python train.py --n_layer=9 --n_kv_head=8 --head_dim=64 --positions="learned" --tie_embeddings=true --init_std_o=0.00491 --init_std_down=0.00491 --lr_mult_o=1.39 --lr_head=0.0101 --grad_clip=2.0 --batch_tokens=262144 --doc_mask=false
Each number is 128 + 32 x the weight over its row's rms, rounded and kept within 0 to 255. Layers, rows and columns count from 0. Numbers have three digits each. The size before them is the row's rms in percent of the matrix's.

# q: layer 2 attention query, 512x512, rms 0.0288, rows 238-255, columns 128-255
# k: layer 2 attention key, 512x512, rms 0.0245, rows 238-255, columns 128-255
# v: layer 2 attention value, 512x512, rms 0.0211, rows 192-226, columns 128-255
# o: layer 2 attention output (transposed), 512x512, rms 0.0246, rows 192-225, columns 128-255
q238 113:137143087159204088158086142159149121098133116181101115176095189097152173159094156115188146141104110161134133151137128149115106122138108154109173101154129126151114160110069141140123070143128171122118167118141077135082143066112124127107090144125105159085099130158100117091127127058123092092142093137131142152089141169172183165113178140115121107057146138131109133137112133138165171111144
k238 105:135090168096077147088167108086121171097056136084134193121142119122115105107114164149055141116109139081110153110150110067187192188124152114201135099138137112154192130134102139087092139135089093112109084126159136134120138148105154106161154098127163088132154169109146193153139180176085150183123144098128093134181160127092133146187073105112106126143102121166139169155162102055086107169119
q239 117:137106171126088144196166189100093069190173121119147110110152143153094095120191138144150142115110150056146130141172117120069192096073144179129080184173111120150136196134163173134116103076183198087164138144194176110098144162187144118175148132126093142083149112157133142056215145164113091109119142117128143099146075141100121080096093132098127159118175095058158125141174106134064161112131
k239 108:134171079081149112089068133131130142071101114113169066161116131081164094086119125127135186120158142157173171155145130145131083118135095137126082099113177065099159083178068148142123167141065111092155107160110108087093048138109120174062146134083157129130161052095086076156122111119181184201122165114141140076099079111149083136075143133133097092119162169149121123161104136120138160227124
q240 108:086179117183163168115200191160055167204165137130113132103142124030087109123091142130102127149153118164133068150098135119088089154137111104101119083132165042092117176158106091111129184115153062114087145139078132151161138107155041135136113151148145160136121132156132112155129141136127115069066144044176089125118160095120131111159143131099124109188156135117162105115114142096122159157118
k240 109:170068113179166097166121114138214118045112119148115177141066094138100147173118149106154072098096118099133103092109057149112157122167139094150159129113097180171077156078196115119092119160162105141152144121074084180139185071150144124134124125160084101086054194104085099102145134089093059097174119221139169160120153161095156155110122130210149125103127100102143135078141091172104101077164
q241 110:137158172160100103123106138099183077144148195124105132096155093195114160124182148106118142140067124024165118107128134148117132169100117120134127149069146185091118133120130095127137122179113134109104172116131074137166119123115134120050108097139097132118080115122116166176139167154130113062077109209095132149129186115152181090164070135101174111144123053127144140155138134132143112135174
k241 106:146060125142149194173142104099108134134061104067096225129131131102152143125167112117139136081160129140118181106144126143074094128116146147168103121160142122149168081130139181105091085117146170153183125151129112107110200175154132046103102142122130080108115188074133061107106129164114060174176128102130144129136128191133127092127123127128103181134161175122067166079090103097182118106086
q242 100:163131088143106140184161094119114097126145122169080141113115139102130072118136095174132106095133115196102076172075161197145127092112121150085153030141110086138108155204140191086128109118146023198147119129111173184100117101145157142137089165165163097159106142165141204132123139132144137071147089149122105140099119075106132180119148130158080081142112103138053158160132052130179179134142
k242 096:150055160123151123139136160127103177124091140114115143131091096090089147141117175096086121181088133090182119114135094071154162180116120084184128123108107171162127087099021104112102128134161123106126166132168112123136158066122175090177144113095085127070124187203125092108116166110067098158094119100118150120149142157068131183110048121132086122075085085104111144168197161072148084093202
q243 116:127070177153107170195135063138090136136142124186136121155101149106171072132132169178126126146146174154128115101146154082099169111104128120124151067105150121096119092130140168099140096149123108156107059129104181134063108063133176114181178199109044126142118178092140089062114060070124122133173126131143124091076152143133084139122125127181114170135125182058138157122119112137113129120153
k243 109:166139123126183148089118137141128159105109111126082095136106102082056140146111092097103114188093113117143087141136084131135154139167137130132145118103086094199136119118080126113109129153143054192050164109073086170144184099083117123134083127109136119102143145162117205114170220110104148105164111081106143102097116144100129178146068107121131121069124091122136127174140170082157105141183
q244 117:158166148073077106088106081099181082155133141159193078139169133091129113125169122120127150134112193169116147114113132135159126150133111150130152134152105174125124095090137122166152116089071145086046111168185146076144109176085093175101146092102134167179150135103155151135117095145141187211134158113079137132194055129173089155121089083168156043139116090137126132095140125151117140159087
k244 094:109161140147132126133143116169141155177190154125100132108138161170138154126154076126124062135156109081127134130114157154102098127120164092068133119128159173117091142111176097204172138168162146182163132123111073165158070149173160166116091095155095129143118118121138090165108156142125125093080139130137098167105074141121137088147106144122133154143098130111086113105084156157138074157137
q245 102:150135112169089134099138136152098077129126133132171108103116165156094071164137156123125143104087186115130115076135064130160116186096126139148094127069080108094146207172092078140081120140131132132076142117054120122106105142102077147154130155127125124074125085095144138203123132161141096092104108116189163137133125149149177075125134135087153128142160097144154087101095151142134148159110
k245 109:116179149073187102131089146108135138105143128089079127107115139121186170159099131141165131109171104149092149147103169169068093089147128114141187166119160117204084105130215109144170109133117147155180126169099058139095149183109160160131134085138131184202152159091111102102068146128174150147184134159133090184167101167162140115145110154153151102144076154092099101118115189146109113089131
q246 110:127099147188118069149126157150111141096158121184105101151180117156079155084180142145126161153110159090116070133138179185163104076154148134107147159150113130121132155119103145174130098079100135165182186098146118103162106139069083116135152141135118101172160085106116174125080145106180120183132103102050139083149111132096166167073180066112132106149167153138187171102127105149137140099143
k246 101:160202112066076112098143128124166094141147164118117134115102140131167102105085079109133070070109151165134132136124143125120158161072124157090085158148080171075059173136152057190118135149077111170104149099155150132116155079196154165154106086154134175090100090100179075153154067148128096087121118135144096173108118171140151119147102175142127150169170111168099117099125159184110112164125
q247 118:119149152119098124108116142178161137050157138115106101148093173183152154134174128115173144156127119158147160145149111112171110112125136064144079165093157153140096192121167074125125118177147153079148094151071111110145160163173133116121162160148144143145143128181094077138125093158123091113136126137140164123077148134109124129105115129064113194116147153163159076110094073139106146130140
k247 110:103066136156067124133136114134138147187162127159193209166155149145107122165082101107099072100047134143093126123132128128101147135128130093145117138099107149102091090062147125088119116105129103156115164112132136194138158058090109113187116109155117040060064178122142131111159118120045110109139064168123172156127165104115133115161144118125144134171114124076121168159129098110093157065127
q248 109:094173113128138123140094181132127110147117088094054147099187115213157111117137119205135145131122131128175110114199140137107154118090131186151092141137150136195138150175149123145102147125120187134164108099165107109146151166105187143105146166124161069094142154056110156136074086135137112079120154140097122162119107166085107096152189114150162186136165105142163035128159165111099118111091
k248 106:108209086112139137126124061148155157135161097161151112127132127095144125099171071099218156113151118116152132118121152138150139104159135115079097154138092082086077209156113111143164099111153147128125125151075115111102090156205117164152101129101170176140175027095121097150138132122144140116179089118153118126165101087148104106096163184150132102159082196118136170095078136146089169183068
q249 126:168114173148139095125101110093084136153145130116130104130123054016144148152135105146115113132110172148120070151143209149113080093116171106133158062099087100153121103095138100130146103087118049118039159094060131153119094066128147146137125151119120124109121102163149131122058096141150169087152075163129062155127154103136133144150152168143146109109116087080096118070135183143154125135145
k249 112:109118085218169085140176120143180141148125113119103204122132130147088125139096104081117048151083131167137137109123102145113143157135134113127146180189163153150056128156137082137166067139148088176138187112109111216120181112182150076176124130190071093112062203143117133116117160142095059059136123127109126203122147130109186142191097133143104121162145125132119155126130145174165112066153
q250 110:109128143104150112124070036152145081143146132108123086112032149159127108107171120089097147071131167118137160084149107104153147156121099109133177163093082140116130205128172085146141108119052152117147147098153136132124126152080134142112122113110110087124098127086096075103144096111074127123165109183118170156109088148133142093079120111136178182103214143106170125160143183121104072118103
k250 103:084145117131085098132148155116145116084191123094106148149122188108157105133134090128157089132118124127063145130108166169091061072078153135136075195137116137142101106131147122165160132138204179129177113128123106187132093158175143137108105124145108158110079063093133151179095109167177095081103138161097093168149099096156127067187184165099140173204112120134100162124109130163109153108133
q251 107:093100184154155117184054132053112156177124132093120141115156089078123113109106122131163151099087104109090133184098134134108122148135125147120117113130100127093162120179029157135131070107172116105175137120151144105077128127123109118115106079121091122086103129043128078116120103129106144158126124173090121103154187151109092128126195145128162091122140123146116173104131177136131110131100
k251 095:184150098088135134052106136123098154077131095138091048125141116094159111147115094167166165165209155138139087112173138128154090110153133150122112136131111064116150118098088132098124167108153098123111147142068116055100069168110136240149162153083170210166213034145123165137071133116202192169157171073163073107158069088124093146092155094150103110106140167155142121150137141144127111189114
q252 116:141146179120100173179080134177151171116093067083162164112191111078142109181119166106152136132103162145052189107165158196106138105170150065153138102114083168157114107114140108093116167121101164136091071126116087145124124118181085134126078179123110138075151134121122125144133089105129100078114128115138171160170100191120119158150096132164134126115114090119104099096127165114067170128136
k252 114:112117128112131119108135097106091144113131152086119163135076137207111148147064143145090140154173076142177094144127120081129149125096146153184168191168145115107131149177136129147078093063144146157129145154105105161086172137135127087089145093106119065113094185116103136152149147168051144147140170147138145139099162109146164091137139135105149191124126131174186127120134132116185100107159
q253 126:123151092148145057107148144227130130107158151209171097151144144157156165120156095114140127118112150105120105160119142193109093129105103116095099197106169127113108175075154047184158134116136151098092187164086100107107068146150128169130118101124138123143126100137114189161148152178147136130118072130125122166170075146158146116126117130132142096164112168115082151108117134162100135132132
k253 114:122111175139084098110131110121141127123154122080128188121109147177127158127130154126110036126070140111103147111095124148107153133087130088113127114100114184136034137151189077201170149128134121141119130085070138202187177118163131115144116127184086103119045186088166114142142132166141058082108120155114132201101158126120172136166148173120065139138166101115089128129141097182127150061110
q254 099:138124076130091164126171131150039161142177055112105109111097103108146091121132122144082136093156148180073128114171122116094112134121153121115086109118152063143142166175154142138128139118110064097099096098076123161129114100175133099197063146138140141114137155125178080133189171162157091113144118159184128158185137109114109153154181110121124123089108123112108151120114089143120126110117
k254 104:109099172144179105129127106146204137140010152144161105204093125077140105174128154125109126177161098138163178131065090151124176139205112108150159137132165107183114061077062149097098089144148132123148153151140123125110147101131147131095158144087158124104125112204092178112147140143098144118125100124184175124123128129095118100112131164142095118158137109134128163144134157052130067155141
q255 119:118108125135062189108097133148119141133108087106030145126155123098127121144116123067119125152066094098140166091158111074088148153131176102129134117157107115170129182116128173096120169129226126120100158137149123130179129112101180119122165042116110132136103150077129119141158108105097115137136100102136095076124136078160115079150144141108083221121078110102101113149181152084113127137168
k255 096:120121100124165164142140178152116157068072129154159104134115131113096081105125125166103215099168127158117117107162079092132153145162143156172119118125139082176177122174080150057113094152096133104079127145090129123067165142080122077112159171061167174108203180138134131097162140050138155110113137086137160091124155168129098133129104086145103106113136133163152119143096099114136127183155
v192 098:120109105161131130103144115101053139100148146161128114093079136175129092116115134157087139125109135154125111133121100132155130115147166132119099140112153133114115121135121122169114074120044098157110147116130184115177172092142132146072124198119124147118173123108105173125142124125091132158139068120111099149143175131157107113181124115168132134191115103169145116182067135137073122107152
o192 110:092119188141076167131149133162104151134095162133147117174172152099135109147146140053161168162143077175129148129111124125173129173133080098142136123161102141161143119113175157044161126076206157134124110150161163147141130130128151142120133092125113103103103147201144079158133093115084195077131149118125134141133072162122086131125115154096119087051178172151145125141145082129137148140121
v193 101:127186100115092152057152147054107152118141119054136104112091174128140179087128101140143099130171127167188111074119114142112154177066149172130136131136216171037119179182114128114115141065125152089114114136146132114124158132177129126094186121139159144135138146129115025103116104094142130196117125111171125172136158126102086133156130150118143156142113142100086126160125114167145144137188
o193 102:146077092122102139104133152153138121128145145151144113163161144155111115104134189074072153138107128105051107148110096121089141109125153069125142167117134125144160115147204100079084091155170110173155154192185124104155118107087130139145120134092157122153117167135169101120193182108131074127131171133103170063113116153132108050130167109164231165122116085097118134094106108108077102158121
v194 101:119158117146078162204183143166147136131109096083130137162113114152124080109150115114138117100130174088119123108089102110110108134097181159136013095089064136125117120155087159134146121075126038112146096123104156125118124100164223124092102119163112101135158141093122115191042112098102144153081139149065172163097112078130085163186166166137131162159153186158139182124133128104182072115088
o194 105:083144144068139143063106152093115108144157162099168116157156180123126161156100198126130136171133132185089060098125169149191128100189099081123164121154105100144088133152068124150113176140166127128128118075143141090163153144157087088124109081104086147087151127169070091120193135125189242071135128113149186150198171158134144110150151092164126126121170054140163125110128118117103100159152
v195 104:127091122160180147094146120194193133167117119192156165098122110122134078095126093107154126141088075144084120206134139117078102131091141123122116097111165133135164117197127122111143114097172101133113128039087146125119134121160140116177079158140161146159172197173131104164104166136109132111137130138085132112119158152116114133106161168130116123134125140170117131140165135126081070113128
o195 115:124169123110121112067083128129100173117128155076129121117116140177126189094088121169145156174136173097128118066206092169163171112097091189170133156158104085149151180103081137139111153139117140090075175175108124088085154166115103105096197052142092142084110115114088138118162098098146120122172163243133130140157131150164088031157089094111110185140148146112155131055153132143138145108127
v196 105:123118139169168139112107107182110190164165124157140128088161130133104084057078146156185145101100130135174199069081069102116146204136149100113092041156075167081120114160149137086168089104137153164126132149156154138134136106116148153184053142118127154155155109102167220106147170159093112127059141119106121145096147101185153156116128117135156069132153150169154085130144104120141113147139
o196 114:087130115091092182033143163111051099139148145148112057137162151120131133099148162154075126130129157181090094123092134149116183115165124103152065127115141093090126143146128126199114114106177065062153150100112108146147110113081072079075165083141074193139088150136085086107094103091172139136105172118134128125210104126104082096096126113101087179127078093126138133121128132161130114156162
v197 106:104138107110079145143117168073071152163147113077145149085101157165074097129141137134162137187123123182115140057170131153177152144099154086117117129168133112087117119181069168071161153116148086134113139196091084121123129167147123122098096134145106130192103119097136137126146108148169134122153079165136119171110136072089144118147151156122143120123110157067148142117113133132134155117148
o197 110:125119108105123148126149140163147096074128134147135145123155172120168149103131161139041129102110150182066121143112096119084132073072145075104174138087126127104141081159151106125123106118181112100084167175110134173129111088143104121199136115112130135143066118152182139197100149112101072130134124083126123110141103165111116138122152131133142079102111152125065140136098105134188158129113
v198 113:122127150133163152104137151080169155141131147074099132091176092077092166102171136169099148183148119069193131102110163097137114154187130111137102086151185146133108106129145113092129129141167105093085083052114171144135164120145128111137165175149125140142104120131148161120077137150139178121081084111128096194103152043126104117141159081133149223115125123102160090069100138171123152140124
o198 109:155110062137125131105148165203078093111140159142151101166132115149220163142098149131130184070158129171148126133175123125068113099120137157109117157130120140163103110158131159179151119114156109137208158149162136152105040075114130143124137106092185155107097122137132155104105070135146122079144147150096117074114037162136124133127134116105110119163090129170106130066112109080144138131124
v199 105:137143125145078139166093139104095173137109123145187084161110173118128139142122133149111121110096162134102214058127143148085118155099160166103107128103073073155132093211110173123159120147079138154177145119083111134157087096136095093086179075121105150145094135089149140088107123104135112092118142157106139148114123171065144104170151160215141168148100142126126118147114150150179144126092
o199 108:119118115088166094145122135098120112126137134111083118142151160135085131123114168087102125156128098164124095174010085128184141105136126069146194070094147130112134130127126104114160145121153095100112115177155198124100159127142156113182100117134125140156076144129067081134161143105148146160090094060140155144137182176148108140096202141208183110068144091111138110098110152145061096103116
v200 109:160121160100114145118120089154100105126180078168148135153105122103167118184179104160150123124148138119104092145074106088137143090175130118155180063048089146128128148120129169149131165071144087113103114126082135152121095109134133130167137173136128093127098100159123110101145111088110132132196161124119116124099086086187072156148118156073125174114117063143130105136111086174148088129114
o200 120:128106134112107135165173103092126170136119128102070144124133125209097134141120147149122119172152179145089165117158100147118098128089147122163095190156124102159139140117142146140077143149139141111140189124141099098056097146149114183115118157137158138102186082158142128113120110121100117059109099094159073135179159161114187119139139189115117060161200147163175108108133108106107112160160
v201 098:135133139156108103096113106117147135154109106145123151113115159123144103144132153121105139232150149143114022167156092133167145148181090132115122132148140154124155142074100131168115150139151116159130149139167098149123095088171088151093139086135135185160122093126085125159094127146176162116134151115148083142064114149083174130129054141132115117089088175145102089208143143146186090113112
o201 101:124149105081147068143174162084171082096105109166147165105117123151117110126135135143191131107101154141049122074141111175084088072038099127152128133178115059090150147135099174082146157136158131126117178121158120087072112154137137127160063153091070205121195123153118120146159146121108095095120147185140172032191167177134112122159147121150101140147124092108107143146120079095107089158133
v202 101:093068133133168192111066108108096115058136118130159120125144125121120181121160139130110100186175095160068182128165172101103114151171079081121108177161169130193161049110107111107175157128123112121125110134112124123124110131140104162173101143128101121098107135157136169127120139157175123122108101112141065163094112174064141130147133191139145172124148122079167105160127159150167154111121
o202 104:126172108126164060139134119114109129159097163123116117136148139099131125087050120118140126097148167118159147126080159157174120182094151140128115082144146146142141202088087161189152155131160142117159155143098136163111051138149099118129139061151092124133136122127106154201107112172152130122104165128145042106153116099115105168115116136116057156110144113159146145082117116111113138129160
v203 101:144122122130058138091159118173103122130086156139121123134087122157101082175109123165161116116158193158134147141105085155103121146177159154122133141150164135145107114119130119105117114122136095133063122135116141128094171161133151141143173113117156145142132119059111168116016117115153159160098167079145130143143166140105113156181069100175125167125137088133117180094080125164148027150158
o203 106:164123171155126158104158126042085075155076138189160107168092163108130114113129151096116134163150117123089056141054197137148119136156089195099117134171167142123135139145140172085149146172084085070165128111199076116178034093111118108178105167134131158092082151117118088132146141151127181099074113148114092080162125114144078169130176189122107114155151108145135100127126151123092123140096
v204 100:129099132122156115101132159081166151124111121177129145115106156117169123066140153070133116092177160073145136098124119137215214133113152110131171097092164149076120175128119131106153124133147151104082103052092102140083082121121105155069171113140122138205166098147078165121122162111110136090070150122129168146131134115136115131120096108154121077125119198131168153117127125124151210101077
o204 100:123118147082104177054118109204151069120129113148153120127149127194144113137111118177153148108107040173088110080116056129045111110134116096125170176095083110174148124132147132141055118066172092124135131186106138142136171089121117114148127181108126088123098146187068114149120128114113120151148123131122175130202227158150139092121126125130199098111125152140101143156141114118078073114139
v205 099:077159159199138083134137170148148138106128111122123158105143128151088150117150119144145122177086094126177145060105137207196151161116130111167081172185183083134107135156172128084127104112139145130158180122142094153155141129096123125109137117148140133137120139162128120159092142118120156129130144063219116143164125128112169049121163122129144124183100105145077121100129107134185118126089
o205 108:125119100091105157112135137112099112136171121109135101143113137134128125102052128106096114151149134121084108114162115121074150100119153126111122065150123117091094113153124124121131129120186115123136101199152137141095114116160158113176166137098081163170099107075137114059194101151133108139142172216143162129140117157132119104112116118197190165137132149164170104141127110165114134092132
v206 108:162119154080057137101112142157125112206133143169171155154158101123087145125103132100114158128088165168089071246119102130158112099125122127135148118136183118115099122106157089148115097145167164208174176082098118121079121100117077080144115081155106152142155117072110198120087144151186119125093103122124144137075105153082168072126074152083125202111102135166186117160116132133172144139135
o206 115:165122081085180083167128147086189110078093087119117189042092172158158175168131093167144158128146107092106132096173048166065101081076121142163134121135124042116182144087096167103226174188105196071123131177141138126084135123175095129164113183126127168153167148070092091166130120115089129127101138187101150022126141160152114112144172145124104182115100121061132122097163148157031124131135
v207 105:127154123093125152136144149209082174095161102074124138198067203086104163069093102126169104117075109084202146117168127086059122150129173119108127075141072108159124158186128136108142081116137133093164132171131162144096147108151101137126088104101131145119136126074141100105130109108108136152173104207150129124114132096125142110138098148114114081151149139189161075110123130127107185121102
o207 112:120088113139149143113117140039189118158128108158128174044162143161122128177167138102131149147097123120123135122135185124170127124160130108106110128069203116060132102129166098126122096132095117074102156114143111054153112182090114083158070172164108167164093126051123113117126167154116062166116112106089127137157133153142124101103171117145000186104105112114154143133118102168141097128123
v208 096:138128096149082054115156116037204140122096094126128118147093133146159112149168122161121112192130178111184088118118130104085115178145185131151205083183110129139135170123138115133139171152123121140221098125103067114109090164110100110139140168133151115152139130118139095156198060140137121142208102107102121112160121093121175159148129130162120072071125062127119127133150110123134123164128
o208 103:154082151110216119147126122182162126068129109159134158094167114130094080090119148122144124149125096135086109063139077155085107090096096179150114116096161112074094106217115104121107137109160102113083134155148176155122144137128092087195105123136126134075157156135119084159096148168117104106145136160145127085160228148123061127140131149112134118168164182126126095162132074151157131093088
v209 101:172151144101171115153159122130117162094144106107197106127147127129112179098127100124076135186123037081145091140158106063109110138186112088144137159144070119217106087101138129133129135170176117132109233127195110113124133154105057133135094049087169110074125120126133123160201141136102134171137060114117163113149140102199116142092117133107111103175113163099114134179143046129117139135110
o209 108:162106084148110095180112149149104100126150120110087130047134105144129127158197137167097134115136145114098138138132180154145195142161128056143117115092150117072109143093059178144113140143090158145177074076112122096144125078141155083112191184142143108154138106087144174063099115104127123121125176105150131131151071059110109145110123121185133177163133115122148135093140139092131173198138
v210 094:141107147143119146044173091167125138147118110126106135084149093215132150142114144097080119142164128143108089194143134102140201184110219109152112106068085140081158132177131090129102160133079214113135121100155207156153115104131178126105183176102147155087110119194182101148120089111123108112096107128098120193100122129156185136092160161096131110083143134165111113139119154146066170154140
o210 086:127117126156105195124164180134086159120146140147118125167170130163081133124157168089135129103107143111181171063139122098058132141127148115168125180109127115162171138144209118139130111063140119156106171123136114157121177125134107108096111100123100097130153134163088098134115140140093112154103126130159136156169150137109120077171142133075167104122143113134121166181112109111183079062141
v211 104:151181098097096108126156152101177113141102100122160129117087109183213112176157139115158099062120151081187126175114139118091150112079107189129091175170145133072122107098138127111170072099117153147072197131162137105145118155090210121135115057145115140125086146126155059145089114098080118209124131144139148064135123187108057133168126135142146151176146060165140158184086083097118118144150
o211 106:114164203136083101107095094087157142188138166085128099122130171078047100124139158090161150145208099203124100128081165169177137164208069107093154107178175157178081134135150155132114149160082107173133134103116155080144144087144128130105120039117163065102139138165103085138172140104140169115087191106132151183137130057145079080157079085169085101106197127131161100122134124123113091138144
v212 101:113130130154125096040113163121145139112164052079115129103106158164133093098216143121123128146122138084123082142135135100121129156120110084130181150101157135133134160108108142134051156125101099142126066196140090124147144113163151102127153125128130110125118143129127124110125086126137077142102099184128177103088079171147122151124153082121128119089172145157155126170130130123056132093150
o212 072:124185152126144130138143155148119130102205137160095085162157108147150132156120127105107152129123135176096132070135096139114110126071147094075115102149108114152133109146158112113170167112195106106091160094156096080094052153127135189121066160075132181147191114181157147123130152170165175123154154112133100124150111127121083105118147152098186099113132122114098121147130099172155132230090
v213 106:098085171152128112098163053093150122128066187086152114133109132112131068125127190188164108125153176089104069180079094151137118175085127210142143149127135087157128143086143113171073158135122131161136112158115103137194140116167138158083135121148161131148118140129112177092097106149143088169120168110150135137170121153094172153101109095089099114060152072113159173143088150139121168123143
o213 108:171116151142164051161132160072089085124104106167165149134100102188112067137138121070140101152096109159149113047152088125089099086127116090147100118154141114148109130200123112061152133120151071157101159068187114128117150137092118066174053176134135208072193147131076084076155134145129171120167164151122129090101168164152129110122177133125149131190122076146111086144110086113152071176151
v214 106:091099129086169157106130117129095134097127170140157113140132138117147083078122124174154132119115117122186125068089151065134197164136173157117155139129171121125136082137150142163143059088154133178154169112102095121049128133135065136140136106168147112162166104161111173116080158105102151138096134151100132152137116137101195116205129170147139089126022163113121075175163153139110089134117
o214 107:157165127112093035097089166117156139117160144140081135125160146224076077093168149072147179051122130134101148132183112132162140104117139087147119194107155091147168196108133096163091135117116115101131146169093165088126148130110141082086142104122101120148100122162090089150146127163181107140103169202152098092213165114131057093091135118185016173178157107163123096049126107115154107087151
v215 097:130132085144117131069117087135134084145108151108098115092160108136121088100135149112152102125150135139154196136061127099132134180116138158117167102105147115049135170109111100135116135134128181143138143172084151116104153093106171135139199182150146078159130109169114131096072123173127119157102097175148161116088110097176180127039101138105139136154118165146109145104165089147132078120122
o215 099:083103099114126134083136151110168112132150157133140143147173150199126134172192165120098099084132138103106152135148113111113092120131139094096123118114121143149105148137164112133182134131134097106107164127130093138142148158103130139112069163115134137114156106197101131146126108127155122108114150153102153138133169148134108093135133113099138126124094090141102125118135090110043077163078
v216 105:158111111122162102148152139069123027069104131162128124100140060147156189106147144135138149132129107098090197104143165173204103146159092141158186146112138155195117171130153149147103170140095139120156115131124097141174086158112181123122187116135165116182100099065125127075101110105128104123224081110156122163151141120096188112179163128126115090123030139098111182117128155122146160149182
o216 117:142116195166122079136062135137134180152151163097135128099121126183079160131153158106131150133091163140163155162164112082135148150052171176124149069177123141178140114148098135122157135139081162109131151175115136115051178115183138179135111090114106148134160087224146138136158123176120090125114152175113133170110091125136157174115113156161163116091183164089065104127066152102120116106117
v217 102:146111092134116140103089101101080164113119164103148097126191184134157145086095099113084123141120159108192085082172110117083134165077114187128018176106070156148118103032067143117120110144134128120165113143168157130121135111130227165148120141117081122147097122106107232129142113122135129132182144126126162076136153132133200127129114112120125134140173170134111167175121114082163124151108
o217 106:124122156155176032165176144120186067168074118112205145137145145141138085154159143094146110159168077108126170152060200128136138160199126094111147083167151163136129142143089185095152138188131093146133147064115094125202175160135093087185122143141136107028181148107117085163097182164095152121176134111155117135090124090081078142132145145109114143111162050089139133096103146084068114142113
v218 100:119100154127108186187161071138153104116123196132133116197141091131206120112156138155141150148159093155091124123067071114151165114111148153124161160089105127137130159116136176163117159117154161170127129129077104127181145116126188160111060116136162100100110123112107088176171119098117149094160135116126144155159137150132093077151152099174124127164092115205109183130124071119147190125071
o218 114:155166212160063102143140133105162177156112152093111143099124136168038136104157083063180121149082125102091148163186154099170167135128128169095114106124133176141121165134142172128141143082061133138160111128146129089121155148142165171094109079128123127124140068195128141180147110126116131160124138148109131142083110067124130118101082128134115141118176120147131097091131141084134125103179
v219 110:156102123071120133097141138177116135168130118117226138168155132175156080195110108165198104161070143081109089151141136095098140168106148100130193151093088106072182139151113173129134145157147154111150164128131188149083142139115123138175102167149123128150147136105137168152120093158110137157153145171101163118123106173092135122196134177120129122136072190162151118108086094149178104150109
o219 112:105153096124085125140116126065150098117122190140108148104088143087126084092158081113108152128078156121152131093127096129161112062130102099124082162096188127090153111128152056111166096090098144104062126153101121097142076155095093117144077112158129149150110155110135130112113139130125145174069140102142140132171150115160125101124136071182034172105155122161101111115095143128123173096139
v220 104:141132087169217103142148165210103063137121089157123156188096146149159094082118101094127156144095117185109133088104085154158082088129133148129178118110180083085093112085132168125104098142102027073142086165208170121162109117120131154114098132122148112133130133100155155163123184084153127138103143122148130133110105105129149153152140080129146114145112097116139069181129145129144115105170
o220 102:127111151132080075109098093043131200120110097086161088122189148173124145187117166136101111117096200042137138124142129148139161163108129155131068124173097146095169142172079147152142217159092169100115186047142094128100177162152169127130079164120123156129138082176130117184187155132096073102154141181123131133120137159089110117129114169098117138055136083059098142152097119121147173137123
v221 096:094133107173132126129131050152188153125116087208150177195114102120186141120134080172126110120140125120157127134161085184162163083179141044129121072091083135116130131150147144156087132119123131140136089134110125133147088109090154136162109192133126076107093114139121161136186069124106134097183099105111158084126102160110123131110118141140094159189146154158129163136098133131118163125104
o221 099:167109191183145133124071082181129128123095170114127114063171101133094152114124087137168144130106090150109160110236095066125098121121139170097145092159117106170135121135111155075168054131121124136157124123075135127075123108178131189143076119126177122120144085137134100144136099164086087148110167076104131177154204126150180120108105087109095103062154173086118161107179106098109116175116
v222 100:119157198147148168140212159125093135133124139134039120194197123071121128095139133143173127147141134075168112026179146121175122130141171116135144133099156086142141193173144085054122066165142088153114062091136171111131102131175116109162104091115177153161157131091150104148109137126153144144137108159136132117162152097093166108110122106113104117111116208120092113112112126136101124134141
o222 104:152081073127144131063101114172101116130143133133156135074088152170137116114134141145079136058070195212110146108202073128110183051059162083096126178134100081095143094160139131142111112103136141051157148157141098133137129113128124104140138146138114189121102122147095116073219155140150110160135092135141149142174112148149134123137167111169212126118107162104077133103138093179175126135121
v223 101:157142073133117106113126176121150107115111136051107122123143123142126109050109110157115134128150051131139110122134106153053099161122122137128085150140122113128106158144119125150069090119161152104180111090125094110122121112153078113098144148108149117200150106150149048149134123108117100148094143103197149162101096088063157123079088115106125179138160197144116131095133140147092145130148
o223 099:111136160113069095148130147149120113097134183128140175144110157215159171158117157094110113117088159073092153122193076129156173067089135084171189114146116110099118128126131105132164087147162123119081112115143146148121136149136157060126150142184152190113105103145121164121177133133179133166171142187111190098077078155124143095104179119168204156133047107126127134109114096093129145130140
v224 098:151052119072090131099132128148165136102121122141143139175130133131128094106118114159096127076131110092146167139133063163123129103109076125147032167179107146208083097149179099120120163121138149128182106129162114109145099124122115147130120106135147146174124124157086112184183105086120120120166068099134131141138111137113154108139098133151142133149122151165107124151127175136133211117096
o224 096:152116212152133037119093106152155124115102189091104169090143174192080210113103130090148133144124129169086152092202124164145169142098127124173229090145142101168150171107060190130186148120138100114118152076135146136131228089177169057115144078167145151076091097133082160141168093122155119154132172214108152155095121116155140094103107140142159132118123104113130094080131138078112112108158
v225 105:139167158133117093091122124157072154113125185108135107149108080169184140162090128152113132146116157119131137097096123104110095151136151215115161123114078105071117138155140125107137155103101142115073129108135204142096107129136122105113109202130145101120111119098082203044073054195163127157226083187102112100118139102145160141107074134194109099153146176073105130118109121126111072110123
o225 106:146120149136136096153175101081104048157049105149170135187127128095147127164148137128139077136097122144133139111060185160100120166221083131119165135108154182130112094131124098046171094130092127124123112120152117165177134135112112092162127170099118122064113117108154128157157143083090129102090141067142155135104145163118177172150123129098109113069147068148108090126103118157088132119084
v226 107:129120162180181137112138118149058107160123132126173103096142165109120088161038124155188144091164151217139126096155186147095097157189160096115109166102132164124146070172066216108115107105070099105143118188139142149094135147130094130149092102180082148119146128149122080147122091080121092160120087147101137139180113101092158131112195084119144131143121023121110149157132149129111132133156